Weights of a small GPT-style language model, trained from scratch on English Wikipedia: no biases in attention or MLP, normalized queries and keys.
Each number is 128 + 32 x the weight over the matrix's rms, rounded and kept within 0 to 255. Layers, rows and columns count from 0.

# layer 3 attention query, 320x320, rms 0.0741, rows 0-63, columns 120-159
[[ 95 130 112 134 126 219 159 134 110 133 101  77 146 219 109 104 112 127 145 122 104 159  65 118 129 120 145 116 218 104  84 192 133 177 173 177 115 180 152 104]
 [150 122 121 133 112 170 180 144 187 177  93 107  88 110 112 184 166  94 145 122 123 121 166 119 155  68 161 108 165 114  85 158 102 162 154  79 111 136 178 151]
 [143 190 117 101 112  82  57  93 161 149 129 113 137  50 140 141 132 119  44 163 123 134 161 164 101 203  92 152  95 179 172 121  99 120 100 147 161 134 120 130]
 [150 180 105 184 139 138 174 112 113 178  99 137 147 170  88 105 108 106 168 155 119 153 105 166  67 195  83 147 151  82 125 106 118 153 115 162 127 155  99  87]
 [105 199  74  94 106 125 104  84 178 143 116 124 146 115 112 134 103 157  56 127 162 124 131 140  57 186  94 108  98 163 104 139  92 165 129 129 127 143 110 144]
 [145 164 111 145 126 147 156  82 118 162  90  84 154 169  89 104 146  77 147 119  86 185  72 173  60 144 102 123 145  91 105  78  84 165 122 146  92 126 112  75]
 [168 186 122 151 133 104 165 107 148 191 107  87 140 165 117  97 129 133 160 135  61 193  97 184  61 213  73 108 102 119 104  74  96 166 133 150  48 136  87 116]
 [103  43 152 189 149 146 177 176 108  97 169 118 107 190 123  66  91  56 221 116 101  82  45 127 165 129 147  94 160  46 139 113 122 147 131 148  94 164 158  57]
 [138  33 158 157 160 190 115 169  78  80 141 149  53 169 110 104 140  71  77 130 144 106  53  89 243 106 184 141 168 140 175 107 147 115 106  62 137 151 116  99]
 [127 117 113  90 117  72  94 106 142  99 156 131 133 112 117 158 133 164 132  34 148  91 163 125 126 130 116 167  92 167 150 212 155  93 133 111 162 112 132 166]
 [194 158  84 158 119 115 168  92 177 166 130 127 131  80 124 166 116 121 150 143 152 137 128 152 105 125  69 124 118  60  84 108 123 107 115 153  74 167 102  96]
 [150  83 102 192 104 204 128 173  83  62 172 128  62 172  90  43 138  69 111 154 109  52  99  95 185 122 175 152 123 112 169 135 160 107 142 107  94 128 112 103]
 [129 161 144 126 158  65 121 142 169 168  95 116 223  39 120 181  91 150 120 127 162 169 141 174  70 109  57  88 106 135  99  87 117 153 131 171 132 136 157 170]
 [148 176  81 123 111 170 151 158 130 128 161 120 119 124 170 155  92 111 125 160  81 129 161 132 102  89 112 133  91 126 126  81 134 103 128 142  84 166 148 156]
 [132 123  98 118 111 133  76 143 167 114 131 148 144 142 107 121 137  90 108 125 110 126 150 128 139 112 107 161  87 125 167 104 107  80 146 149 106 141 131  59]
 [106 181 110 144   0 161  80 174  46  12 115 114 116 186  73  18 176   0 119 146  11 136  87 114 146  82 223 150 134 186 174  92 106   7 119 131 115 198 145 122]
 [ 99 122 128  67  58  71 141 151 122 108 129 101 144  63 138 155 162 157 122 108  96 115 114 137 102 124 166 136  95  75 125  83 104 130 118 100 131 117 107 178]
 [149 190 124 160 109 135 141  93 120 123  79  82 209 112 156  89 160  92 138 142 138 131 109 146  79  98 170  69 119  99 148  82 103  98 160 145 137 122 147  87]
 [114 204 105 118 107 113 100 104 148 115 155 156 171 102 148 131 106  98 120 100 152 126 174 123 110 148 149 146 120 186 128 161 119 115 180  82 189 154 144 150]
 [124  40  96 149 152 159 153  96 140 147 129 112  22 152 111 106 140 161  87 178  99 105 152 109 187 155 181  93 152  84 121 161 153 133  92 112 117 125  89 165]
 [145 113 123 124 134 160 115  89 191 125 118 109  74 122 128 129 143 158  72 135 154  86 131 113 161 126  91 102  89 123  90 176 129 111 123 126 150  69 132 148]
 [123 151 119 163 119 131 164 156 171 117 108 130 155 133 175 122 116 141 136  60 104 127 190 143 101  95 106 105 156 202  94 227 161  98 131 125 111 175 133  67]
 [128  97 109  85 134 122 104 134 119 109 113 123 181  62 158 182 128 153  81 124 106 136 183 130 133 124 108 152 119 103 137 134 146 168  92 125 142 138 118  69]
 [143 185 134 153 178 115 109 143 101 119 155 105 147 103 166 123 124 111 156 133 168  50 101 128 172 145 132 165  64 196 100 139 140  94 134 101  89 116 200 175]
 [142 194 213 118 160 102 148 133 103 145 130 141 111 135 109 109 105  95 138 105  98 173  83 130 107 148  92 155 131  96 119  94  36 114 135 110 115  98  92 101]
 [144 137  22 171 149 105 180 151 140 116 117 149 162 169 155  90  57 165 129 104  99  82 219 128  69 131  97 101 161 106 149 121  96 136  75 138  85  81 118  66]
 [141 174  88 123 139 141 122 106 111 105  95  71 145  80 180 107  87 117 137 175 147 148 124 129 152 116 139 127 145 160 146  94 118 116 124 126 207 166 158 123]
 [ 89  58 120  79  97 112 114  73 134 126 141 144 125 105 110  74 104 137  69 141 104 173 128 127  97 140 166 145 132 112 146 129 164 156 123 112 173 126  78 169]
 [140  84 100 161 117 184 129 136 142 128 128 137 210 171  82 150 126 134 105 116 138 106 196 132 105 110 126  95 151 160 139  86 152 152 131 104 109 143 132 115]
 [116 121 103 142 139 126 119 151 140 105 166 109 103 144 137 140  81 170 126 148 147 134 145 138 167 157 116 122 102 134 177 156 149 144  81  89 107 172 136 128]
 [150 173 140 161 123 127 126 182 111  92 123  83  99 138  80  61 112 147 141 149 116 107 116 120 132 160 118 118 130 112 132 162  91 161 134 108 128 129  99 130]
 [141 117  96  89 115  67  80 140 136 119 129 147 123  96 119 144 116 128  86 152 123 107 113 107 112 165 118 126 136  88 110 126 129 175 137 144 144  98 134 140]
 [109 119 189 142 137 193 103 113 137 136 139 130 188 135 108 126 161  86 171 198 121 158 151 113 142  91 109 123  98 183 133  54 135  89 134 127 156 148 113 140]
 [ 88 140 145 102 146 150  88 110 130 152  98  96 173 137 105 121 122 114 215 179 163 140  60 122 114 114 134 106 117 113 143 112 129 112  90 126 168 121 153 131]
 [ 85  69 151 129 192 137 115 174 107 146 162 161 127 126 160 152  72 200 123 157 157  49 143 115 116 157 113 134 129  98 125 168 127 149 158 181 151 156 140  91]
 [154  94 147  76 110 180 187  99  91 165  87 156 137 121  73 128 170  99 128 156 135 135 111 105 206 138 167 100 140 146 114 133 153 188 146 115 170 174 177  88]
 [130  84 133 132  85 101 112 143 146  77 125 124 111 146 123 122 133 144 163 149  85 115 107 144 124 119 142 134 119  58 127 121  89 115 152 153 123 139  85 168]
 [121 188 189 161 129 110 173 133 128 176 136 123 155  92 114 161 127 117 109 138 156 106  43 116 145 157 124  90 146 174 144 107 101 120 143 124 132  91 146 114]
 [150  76  62 139  85  96 144  90 103 126  88  61 129 101 116 166 140 139  98 212 206  68 136 125 140 166 112  84 153 104 106 105 107 156 129 126 192  42 171  71]
 [105 134 145 126 180 172 148 130 103 126 163 136 137 103 152 128 105 135 128 168 129  75 105 127 174 173  80 173 144 164 148 164 109 156 131  97 152 148 152 127]
 [166 125 134 108 149  66  62 123  87 164 150 101  99 152 124 194 105 116 151  96 124 119  95 120 145 191 155 131  94  32  94 103 136 160 122 127 135  78 154 157]
 [117 155  87 117 119 103 159 133 107 126 174 130 138 110 126 147 111 157 142 122  71 105 171 148  84 140  80 146 176 143 115 198 146 155 158 120 143 133 156  52]
 [165 117 103 122 127  93 114 180 150 156 147 169 159 108 166 180 109 158 157  90  95 106 129 131  91 114 149 131 140  37 138  83 127 114 157 180 110  92 108 125]
 [140  90 116  77  87 114 110 103 183 127 171 158 112 146 129 135 144 136  72 135 138 119 152 129 160  75 165 149 147  84 138 141 166 125 159 152 142 169 102 145]
 [110 170 110 177 101 144 117 155  85 106 123 145 171 115 131 142 102 143 152  94 141 167 117 150  93  99 116 135  76 142 165 121  90 102  69 130  69 117  89  72]
 [119 102 106 112 151 138 139  98 143 107  93 103 152 112 153 110  88  46 184 129 145 125  93 125 137 143 185  77 135  94 102 135 119  99 143 100 154 141 147 139]
 [ 79 134 207 146 113 132 140  95  83 136 110 131 119 168  93 115  87 109 117 160 131 209  87 137 108 114 198  98 117 119 154 144 103 138 117 112 121 132  83 177]
 [166 134 187  91 100 113 147 142 114 108 145 106 136 157 121 111 169 140 135 109 146  79 131 130 111  87 141 128 125  69 138 115 115 118 127 141 147  92 148 111]
 [128 138 183 172 153 138 128 140  91  90 177 118  94 141 133 124 123 148  74 167 131 108 141 158 148 124  91 138 129 109 125 149 115 111 152 146 142 125 116 112]
 [149  66  61  80 155 123 191 111 166 128 110 111  62 167 158 126 164 211  94 119 181 126 159 117 123 160 117 141 154 133 123 148 153 156  84 152 135 140 148  85]
 [148 213 153  96 120 124 118 101 117 150 135  68  91 116 188 171  86  50 135 115 131 119 136 116 139 147 109 138 168 120 119 126 104  76 185 131 182  97 190 129]
 [144 130  76 122 115  64 139 140 153 141 118 139 163  87 143 133 119 173 123  95 134 100 129 129 110 107  98 173 111  81 164  82 101 144 130 159  93 127 143 133]
 [106  70 132 131 160 122 162 181  99 102 136 159 142  84 175 161 122 205  84 138 155  71  89 135 154 185 109 145 130 115 154 106 105 153  95 130 133 141 118 103]
 [201 189 128  94 129  97 165 134 105 132 158 140 114 137 131 113 158 134 120 138 102 143 182 144  98  50  80 151 163 158 142 150  92 124 146 133 125 162 119  90]
 [157 200 114 136 117 120 123 149 127 106 107  72 123 137 135 156 118 116 190  90 133 179 107 131 143  82  97 170 130 152 122 128 155  97 133  76 127 184 153 139]
 [143 106 141 161  94 135 176  99 123 113 108 113  79 143  42 113 143  72 130 158 113  94  91  90 159 125 147  87 153 151 120  98 119 168  97 142 119 108 122 133]
 [152 218 118 201 174 127 139 155 172 167 108  98 170 119 143 108 128 133  97 136 130  92  84  96 128 118  56  89 111 166 136 107 123 127 160 159 125 148 124 125]
 [161 131 139 123 137  68 113 139 101 110 131 150  90 124  91 136 108 126  38 127 141  75 103 107 171 179 130  82 178 110 117 110 133 173 128 132 169 184 167 106]
 [152  91 132   7 103 156 161  66 137 113  98 141  49 115  81 149 149  86  80 120  81 136  93 123  96 133 161 121 130  44  78  78 123 170 152 139 170 151 109 143]
 [117 127  98 108 229 156 180 156 180 139 116 112  79 110 152 103 131 160 113 114  84 111 104 135 152 148  79 133 159 122 127 159 174 134  96 125 121 138 160 156]
 [180 120 121  98  94 124 113 149 162 122 149 112 112 125 118  75 190  97 154 120  66 154 145 156  45 116 166 122  87  93 144 107  87  55 106 159  71 135 119 180]
 [102 175 156 102 116  82  70  90  84 142 108 102 130 103 145 170 185 145  99 124 185  94 108 123  99  75 131 153  74 129 112 120 121 158  82  95 136 100 131 102]
 [145 182 180 174 124 122 135 117  87 114 112 105  63 107 111 135 141 111 137 168 145 113  38 112 147  92 118 117 199 144  84 101 133 147 148 155 165 104 154 138]
 [ 79  74  65 155 189  72 151 175 114 116  91 126 114 100 142 141 135 110 115 147 127  98 131 143 159 159 109 116  80 110 139 108 139  95 117 180  87 111 114 135]]
# layer 3 attention key, 320x320, rms 0.0723, rows 0-63, columns 120-159
[[161  79 138 118 146  32 148 112 159 152 131 184 103 136 134 218  85 136  88  92 182 136 144 116  99 107 117 148 107 116 138 138  93  88  50  71 175  98 119 219]
 [127 117 154 173 168  78 119 144 204 193 161 188 113 144 147 223 127 187  96 121 112 169 139 180 118 170  89 141  80  39 163 112 117 122  72 116 152 169 125 158]
 [155  80  81  87  88 111 100 203 104  58  93 115 135 123 120  78 117 103 133 105 166  94 199  39 172  67 196 107 169 192 112 174 145  58 125 126 133 107 171  97]
 [169  97 183 162 155  33 140 126 170 172 132 172 107 103 126 216 175 151  63  68 151 133 145 141  91 158  90 140 126 147 138 103 116 170  93  64 161 142 165 190]
 [178  73 138 147 125  87 135 155 133 166 136 143  39 114 125 196 101 118 101 130  94 130 190  86 161 138 148  60 169 150  99 178 138  97  90  48 135 160 129 168]
 [136 154 159 153 156 108 157  72 168 218 133 166 159  97  99 221 150  96  97 132 122 109 151 173  82 210  62 109  82  80 101  83 128 254 118  73 140 156 112 124]
 [101 127 104 156 142 122 138  34  91 199 115 135 178  92  96 178 173 119  45 109 201 124 141 177  82 211  78 130 123  72  91  67 141 225  74  87 114 108 113 128]
 [142 119 111 138 139 144 135 109  96 106  95 161 125 126 140  81 118 193 134 118 125 123  79  62 158 127 157 181 149 133 124 110 113  84 167 148 102 105  39 139]
 [124 126 132 117 129 200 122 189 127  54 125 117 138 201 122  59 112 168 165 149  91 105 122  57 155   5 193 164 137 181 158 167  81  32 162 169  83 140 115 138]
 [202  74 117 101  87 130 130 112 158 135 176 128  69 135 130 141  91 126  96 148 109 155 158 128 145 127 167  84 119 101 162 177  93  93 115 128 151 149 100 141]
 [124 138 124 140 136 122 141  94 108 116 130 142 116  62 137 152  96 142 129 136 131 161 193 131 132 167 114 136 160 104 141 119 155 171 105  77 143 121 118 101]
 [174 103 124  92  73 176 130 197 122  47 150 132  81 167 124  83 122 138 134 126  33 102 126  41 176  91 201 137 156 129 140 146 111  32 143 119 114 148 102 110]
 [125 126  90 137 180  90 148  78 119 168  86 110 180  68 155 156 123 162  86 159 192 124 130 148  87 211  44 118 147 179 104  56 173 233 146 123 142 111 109 139]
 [135  85 135 187 168 166 131 136 115  26 117 121 101 130 114  76 173 115 133 181 104 134 114 108 108 151 170 132 164 175  94  40 117 131 117 126  89 163 145 104]
 [186  81 163  77  67 121 123 203  78   0 120 127   6  90 101   0 194  96 213 115   0 152  79  81 166 129 208 170 236 107 144  48 108  33 163  43 160 125  83  92]
 [144 133 101 113  91 159 143 142 114 160 161 129 123 168 115 120 119 140 129 102 150 141 121 116 114 126 175 141  90 136 118 141  79  27 137 142  91 120  98 148]
 [164 165 180  84  66  89 143 135  59 139 119 136 119  94 166 108 159 125 126 114  90 141 141 117  86 151 122 159 131 140 117  89 135  83 162 117 141 131 118 187]
 [125 191 127  99  78 120 129 136 102 120 106  90 163  90 119 103 143 127 198 106 114 144 115 171 123 129 127 131 109 135 127  70 130  95 108  81 147  93 143 103]
 [104 189 168 116  59 101 156 143  67  81 143 146 148  67 118 126 163  97 158  78 107 129 164 137 113  97 146 156 106 146 101 125 115 139 126  62 112 169 155 169]
 [111  92 113 132 147 130 115 125 111 140 172 110  95 128 172  99 140  88  93 126 138 140 144 117 161  84 146  99 104 116 140 126 148 134 112 141 145 128 130 120]
 [170  95 105  50  84 172 111 143 138 123 122 110 148 153 140 140 116 140  72 138 135 102 122 117 114 111 120 135 110 109 165 165 122 136  78  90 161  95 135  73]
 [103 129 125 138 119 152 141 120 129 139 115 141 167 140 121 154  77 114 128  74 108 158 235 143  92 116 148 138 123 134 159 237 164 169 117 133 121 194 169  73]
 [105 133 121 156  97 129  92 113  86  96  80 138 130 111 101  78 127 122  89 100  87 120  58 174 161 128 118 136 147 175 107  93 126 169 126 123 125 123 172 106]
 [143 116 121 113 146 169 116 147  86 152 108  82 172 145 137 116 119 150 140 109 152  53 103 124 121 127 100 177  98 153 136 141 146 143  83 167 125  92 156 121]
 [150 135 180 111 139  99 124 127 130 155 127 145 116 152  69 132 142 103 136 134 166 132  74  98 157 136 117 125 143 114 100  86  75 121 163 115 103 130  90 136]
 [121 104  59 106 166 156 155 115 131 139 134 123 162 155  97  57 125 137 130  82  75  33 132 120 129  82 139 208 162  69 152 161 149 164  74 125  88 113 183  56]
 [108 160 100 143 142 141  76 151 132 124  48  89 186 106 163  83 183 166 161 119 106 128 139 145  90 131  75 182 169 196 141 138 139  86 125 139 145  96 147 178]
 [135 156 120  92  88  78 134 140 129  96 113 102 143  89 170 117 152 121 108  96 103 161  95 159 106 176 150 128 120 101 141 139 157 102 148  94 141 130 140 165]
 [137 145  65 173 173 169 140 103 132 125 180 135 167  96 147 146  95 154 160 134 107  83 172 123 162  74 133  82 160 130 145 125 177  97  91 128 116 105 138 123]
 [105  77 144 107 179 153 100  86 150 147 148  92 120 100 134 130 103 137 119 161 116  89 113 122 216 172 130 117 123 143 134 151 129 136 134 164 155 145 105 155]
 [111 160 141 151 118 126 120 213 127 124 168 109  91 138 113 157 132  91  99 121 143 156 130  97 117 150  85 177 150 107 113 168 100 138  81  76 130 162 114 157]
 [114 162 154 105 113 124  85 167  95 121 138 159 157 131 132 160  80  62 102 140 118 124 137 120 102  93 127 117 111  82 140 110 135 144 160 143 134 172 153 131]
 [124 132 167 174 185 165  97 146 133 128  81 126 127 135 146  90 140 108 161 206 150 132  79 126  64  72 103  81 153 184 129 107 139 105 165 148 126 142 126 145]
 [ 85 152 163  96 136 121 105  96  61 114 112 110 129 107 139 101 145 113 200 161 107 178  58 144 128  68  82 105  97 129 143 144 132 121 121 111 170  89 150 143]
 [154 141  61 137 161 132  76 139 120 151 116 156 134 148 116 114 106 125 128 147 127 121 110 116 102 133  68  92 186 168 112 100 189 130 170 159 121 119 160 144]
 [200 163  74 122  94 144 101  81 147 145 136 153 152 101 109 170 134 149 158 177 112 141 128 135 208 151 158 139 146 114 127 184 106 136 112 110 149 124  85 147]
 [ 76 139 142  81 121 125 105 146 155 127 108 108 112 120 188 122 119 124 114 122 119 136 154 125 113 134 109 118 142  69 173 121 145  41 148 107 123 162 108 128]
 [159 163 167 150 143 136 138  93 149 118  93 135 148 111  88 140 107 111 174 198 194  60 123  96 175  98 128  77 123 165 112  88 124  96 139 137 121  81 100 119]
 [146 142 109 134 104 101  95 142  85  79 127 102 121 100 143 129 140 112 182 131  81 151 104 147 155  86  81 112 153 146 156 111 188 119 111 129 182  78 133 124]
 [106 142 132 137 154 130 102 192 139 145 123 137 134 130 109 127 146  99 161  92 175 106  42 132 116 129  66 168 152 187  82 127 122 154 108 101 135 103 172 163]
 [166 109 152 165 124 141 111 160  95 130 143 101 162 152 100 139 123 155 127 125 161 123 101 129 137 189 119 134  86 129  97  71 138 147 121 127 167 110 146 129]
 [173 127  79 118 135 120 175 139  82  58 126 136 108 128  97 140  82 143 175 123  89 141  98 143 118  85 107  98 190 136 166 129 161 145 164 102 127  99 176 123]
 [142 173 123 194 180 136 101 119  89 154 123 149 130 146 145 110  84 101 126 169  30 145 231 122 125 115 125 149 135 133 140  80 168 122 132 142 124 117 186 112]
 [ 52 112 133 168  84 134 153 146  92 158 176 170 103 116 168  95 140 117  46  86  69 163 166 120  86 100 147 130 114 145 128 118 132 135  78 123 112 107 190 117]
 [ 75 145 156 149 152 147 140  95 109  95 132 171 161  97 103 113  35 153 164 163 108 123 115 126 188 134 159 125 152 154 113 122 114 126  89 115 141 131 110 117]
 [ 97 142 126  51  51 146 113 130  84 131 122 100 204  90 106 148 148 145 164  76 106 149 146 137 126 169 167 168 132  96 141 114 124 178 117 110 125 129 172 124]
 [104 159 119 111  98 112 128  91  97 168 129 154 158 106  64 139 122 149 167 143 184 162 117 118 120 151 111 131 100 105  73  58 115 106 123 118 137  89  84 123]
 [ 96 141 102 149 139  75 122 117  99 189 175 128  82 147 119  83 169  51 126 143  97 138 145 129 126  95  92 130 151 133 115 136 165 130 130 117 121  93 173 103]
 [ 92 112 112  88 158 139 129 141 118 108 152 100  93 151 120 104 133 100  95 118 185 166  84 115 136  92 151 119 138 155 107 147 115 122 136 153  88 131 150 103]
 [106  92 133 117 122 102 148 131 148 188 100 153  98 149 159 149 173 135  80  80 118 110 107 151 119 105 111 149 107 106 151 196 153 156 116 161 178 124 157 105]
 [161 161 123 133 134 104  92 113 113 109 121  89 106 123 126 166 170 105 131 118 105 144 183 131 110 149 119 150 109 163 130 156  96 147 149 127 150 119 125 107]
 [193 120 109  94 136 128 135 142 133 162  97 131 119  98 144  96 154 142  90  94 133  47  98 109 142 138 109 151 110  98 151  93 132 104 103 113 145  72 151  99]
 [108 122 111 169 178 102  74  78  85 111 121 168 113 119 110  76 141  58 146 173 123  80 110 132 156  82 132  90 173 150 102 100 141 180 160 134 117 136 158 130]
 [143 102  77 132 185 100 172  88 139 108 123 121  62 182 140  81 159 153 120  89  82 103  96 140 168 108 129 153 148 141 119 153  68 134 129 124 110  98 117 105]
 [189  95 130 144 122 159 107 115 147  61 100 109 150 136  99 155 125 142 192 155 160 180 144 130  81 152 124 169 160 143 137 126  97 146 162 141 152 172  73 147]
 [147 139 131 108 119 184 157 146 171 135 135 120 145 130 161 177 100 175 129 119 167 105 122  77 107  84 140 114 127  76 172 151 153 146  93 130 129 149  94 112]
 [130 122  98 167 175 121 149 169 181 149  99 122 130 155 126 177  85 110  72 114 182  14 115 104 145 120  89  82 121 163 116 128 127 142 108 115 150 102 139  95]
 [154 161 142 168 132 110 123  99 140 157 111 126 129 154 111 162 160  87  99 126 148  97 139  95 149 157 101 145 162 162 104 136 134 126 167 174 131 138 105 162]
 [141 129 148  90  93 153 101 164  93 124 130 141 122 158 101 162 123 109  63 111 143 170 137 155 109 119 148 129 136  51 117 112 110 121 132  97 113 132 204 129]
 [148  74 100 113 164 113 154 142 157 190 106 115  83 174 132 110 143 161 107 117 175 105  89 119 193  93 132  93 108 118 123 145  79 193 126 157 101 103 136 145]
 [160 102 122 100 136 138 157 106 109 134 143 115  61 149 163 110 153 120  83 131 144 103  85 143 128 144 182  99  92  79 127  66  80 108 117  98 126 124  93 119]
 [129  94 151 135  90 127  90  95 101  76 106 115 123 132 134  82 119 128 174 161 101  80 108 150 127 122 108 100 105 150 152 103  87 114 126 158 161 100  91 139]
 [165 173 123 113 140 136 111 163  73 118 151 171 140 156 114 177  88  93 194 152 161 185 131 103 137  50 110  89 143  87 155 106 116 139 165 183 137 117 107 144]
 [ 98 112 160 131 116 141 142 157 164 150 123  88 120 128  92  88 139 155 110 135 207 128 126 108 152 173 168 134 129 162 114  52 115 163 117 188  65 165 135 153]]
# layer 3 attention value, 320x320, rms 0.0638, rows 0-17, columns 120-159
[[100 140 125  92 133 135 111 118 137  99 194 189 158 102 157 145  84 110 151 181 151 120 131 142 133 203 140  87 119  91 143 133  65 123 154 169  98 154 134 134]
 [119 150 153 156 125  82 125  86 153 116  91 130 131 133  80 107 131 131  77  67 137  97 115 130 172 144 156 120 162 198  85 149 152 121 178 125  70 175 183  83]
 [153 157 136 113 112 148 135 108  85 134 152 114 110 143 192 146 100 130 178 199 106 114 131 133  95 109 133 140 135  88  90 163 125 116 187 126 104 127  85 141]
 [116 130 137  78 120  74 104 113 135 142  90  72 118 123 147 138  99 150  86  88  94 135 193 132  99 159 170 181 142 181 155 234 169 138 187 169 129 208 176 180]
 [152 104 119 118 118 126 104  95 114 158 160 130 112  51 136 117 151 115  99 104 139  92 133 154 138 103 110 179  89 168 123 163 118 116  77 150 119 139 140 104]
 [164 103  26  92 135 147  74 120 121 146  63 134 162 129 114 143 150 125 112 162  80 139  74 125 130  69 119 187 163 132 157 116 141 158 131 119 109 101  54 189]
 [105 119 112 140 171 156 199 106 118 129  41  99 104 156 151 123 146 138 112 175 137 109  96 106  90 109 146 165 100 116 166 148 107 153 159 185 162  87 126 122]
 [ 85 146 131 151 158 196 105 137 122 140 207 172 144 183  96 127 117 116 166 138 111 127 148 117 117 113  99 138 144  77 123 124  77 125 152 184 157 135  88 114]
 [174 142 127 102 112 151 169 121 133  88 151 135 131 134 129 153 163 107 104  93  95 181 127 139  95 134 117 114 140 131 139  91 107 141 153 100 139 187 125  69]
 [131 103 168 121 112  92  91 119 168 138 121 123 201 147 121 100 132 137 140 150 112 158 156 120 130 166 123 113  68 174 101 201 150 115 116 173 148 158 146  85]
 [144 140 194 146 140 152 173 173 107  98 104  65 105 133 121 163 116 162 113 151 171 151 135 149 113 142 114  97 141  84 161 117 170  96 105 121 128 146  53 151]
 [108 134 151 112 124  72  55 144 132 130 169 208 150 103 149 123  61 134 137 156 147 112 150 153 104 123 127 111 183  96 149 188  97 115  61 120 129  98 158 173]
 [110 188 124 154 132  41 201 134 135 115 158 142  92  73  92 172 118 127 159 172 127 139 126 114 167 150 155  86  99  77 130 137  55 138 173 167  96 182  98 142]
 [142  83 187 123 100 159 134 113 140 154  48 164 104 116 172 101 120  94 125 109 114 146 145 131 135 174 128 135 109 107 138 133 159 130   0 111 145  99 139 165]
 [155 132 153 139 140 172 118 137  77 105  80 124 106 158 116  96 140 102 107 105 102 187 126  91  97 146 137 201 168 128 165  80 118 144  93  76 124 176 101  98]
 [ 75 112 131 177 144 127  41 134 107 129 186 162 182 161 102 125  85 115 157 106 123 147 132 133 167 169 131 142 149 136 140 105  45 112 137 198 132 187  79  74]
 [149 162  97  83 109 115 149 135 113 135 187 190 125 129 200 108 166 157 150 158  93 104 139 112 156  98  96 183 214 122 119 138 116 157 147  22 149 117  87 123]
 [160 112 163 164 105 138 113 123 132 148 134  99 137 168  51 115 164 116 143 101 113 165 137 150 155 157 167 125 118 169 102 144 128 122 117 146  52  98 118 179]]
# layer 3 attention output (transposed), 320x320, rms 0.0616, rows 0-16, columns 120-159
[[175 122  80 149 112 117 129 139 130 154  78 117 125 166 140 161 182 131  48  80  95 112 152  91 122 125 164 139 126 119 101  95 202 102  87 132 129 108 130 106]
 [112 132 119 131 144 126 217 141 142 157 112 148 119 108 122  76 162  73  98 186 115 183  20 122 124  99  96 144 105 141 156 124 162 121 105 137 175  59  43 171]
 [ 68  90  96  87 101 108  48  96 123  79 145 119 139 154 113 142 169 165 105 138 139 116 136 122 144 144 139  79 135 133  97 128 102 154 107 170 123  67 141  87]
 [163 159 142 146 111 147 179 100 156  48 130 106 166 108 147  75 153 125  74 212 132 135  32 111 184  49 108 137 140 118 164 111  95 110  69  86  94  50 108 109]
 [143 148  96  82 144 101 194 153 202 146 161 105 154 186 132 143 121  89  64 198 110 172 121  85 111  86 133 110 140 112 143 156  71 141  89 103  67 144 101 111]
 [109 174 174 151 131 131 146 168 147  35 186 127 174 118  80  96 109 176 161 132 192 128 147  76 140 144  99 117 109 133 148 129 136 126 166 114 107  90 145  97]
 [139 146  86 152  83 115  45 202 129 115 129 132 146 122 100 119  84 110 135  96 144  80 180  84 139 124 136 112 155  99 123 116 117 112 108  66 111 171 173 146]
 [178 139  96  99 103  80  86 142 139 177  83  92 121  86 165 154 165 132 132  49 144 109 186 164  98 168 187  93 123 166  87 107 145 104  96 132 145 181 129 114]
 [140 131 114 180 119 119  77 167 156 131 131 108 138 145 217 113 119 112 116  88 164  99 136 124 136 109 141 128 105 116 147 139 100 136 157 144 118 140 162 166]
 [134 133 113 128 104  84 153  82 110 110 131 117 110 122 153 144 111  95  45 125 138 138 102 105 130  90  87 169 154  95 160 132 104 121 122  83  76  74 101 117]
 [123  92 116 148 194 133 173  72 198 173 113 133  98 164 199  34 118  84 130 125  67 104 124 143 152  88 130 170 119 114  96 158 128 142  97 144 186 132 159 128]
 [175 127  74  91 160 132 178 110 125 168 135  81 147 148 145 121 125 130  74 105  79 108 147 158 136 146 155 130 110 118 136  91 165 133 112 123  81 137 139  94]
 [151 109 155 133 165 129  51 162 165 140  99 136 155 125  89  98 174 111  93  79 109 122 115 141 126 144 101 143 147 113 115 124 195  89  90 145 128  93 121 117]
 [112  91  78 111 117 124 110 108  75 141 178  86  97 152 129 117 122 129 152 130  91 118  93 161 121  53 128 115 130 128 147 147 108 186 184  90  83 153 158 113]
 [139 141  99 116 118  89  70 186 143 144 170 121 137  56 143 165 117 136 129 105 167 148 147 137 106  27  93 110  89 120 149 150 107 150 144 116 138 150 151 147]
 [204 143  42  81 100  45 161 104 135 179 118 125 160  92 159 115 144 159  28  62 168 149 149 151  86 113 143 128 115  71 161 105 161 128  85 102 123 101 106 133]
 [ 81 115 149 110 213 136 148 147 119 149 104 103 106 105  98  92  68 198 128 173  89 112  50 211 134 106 141 103  80 181 134 112 159 181 135 179 150  86 160  75]]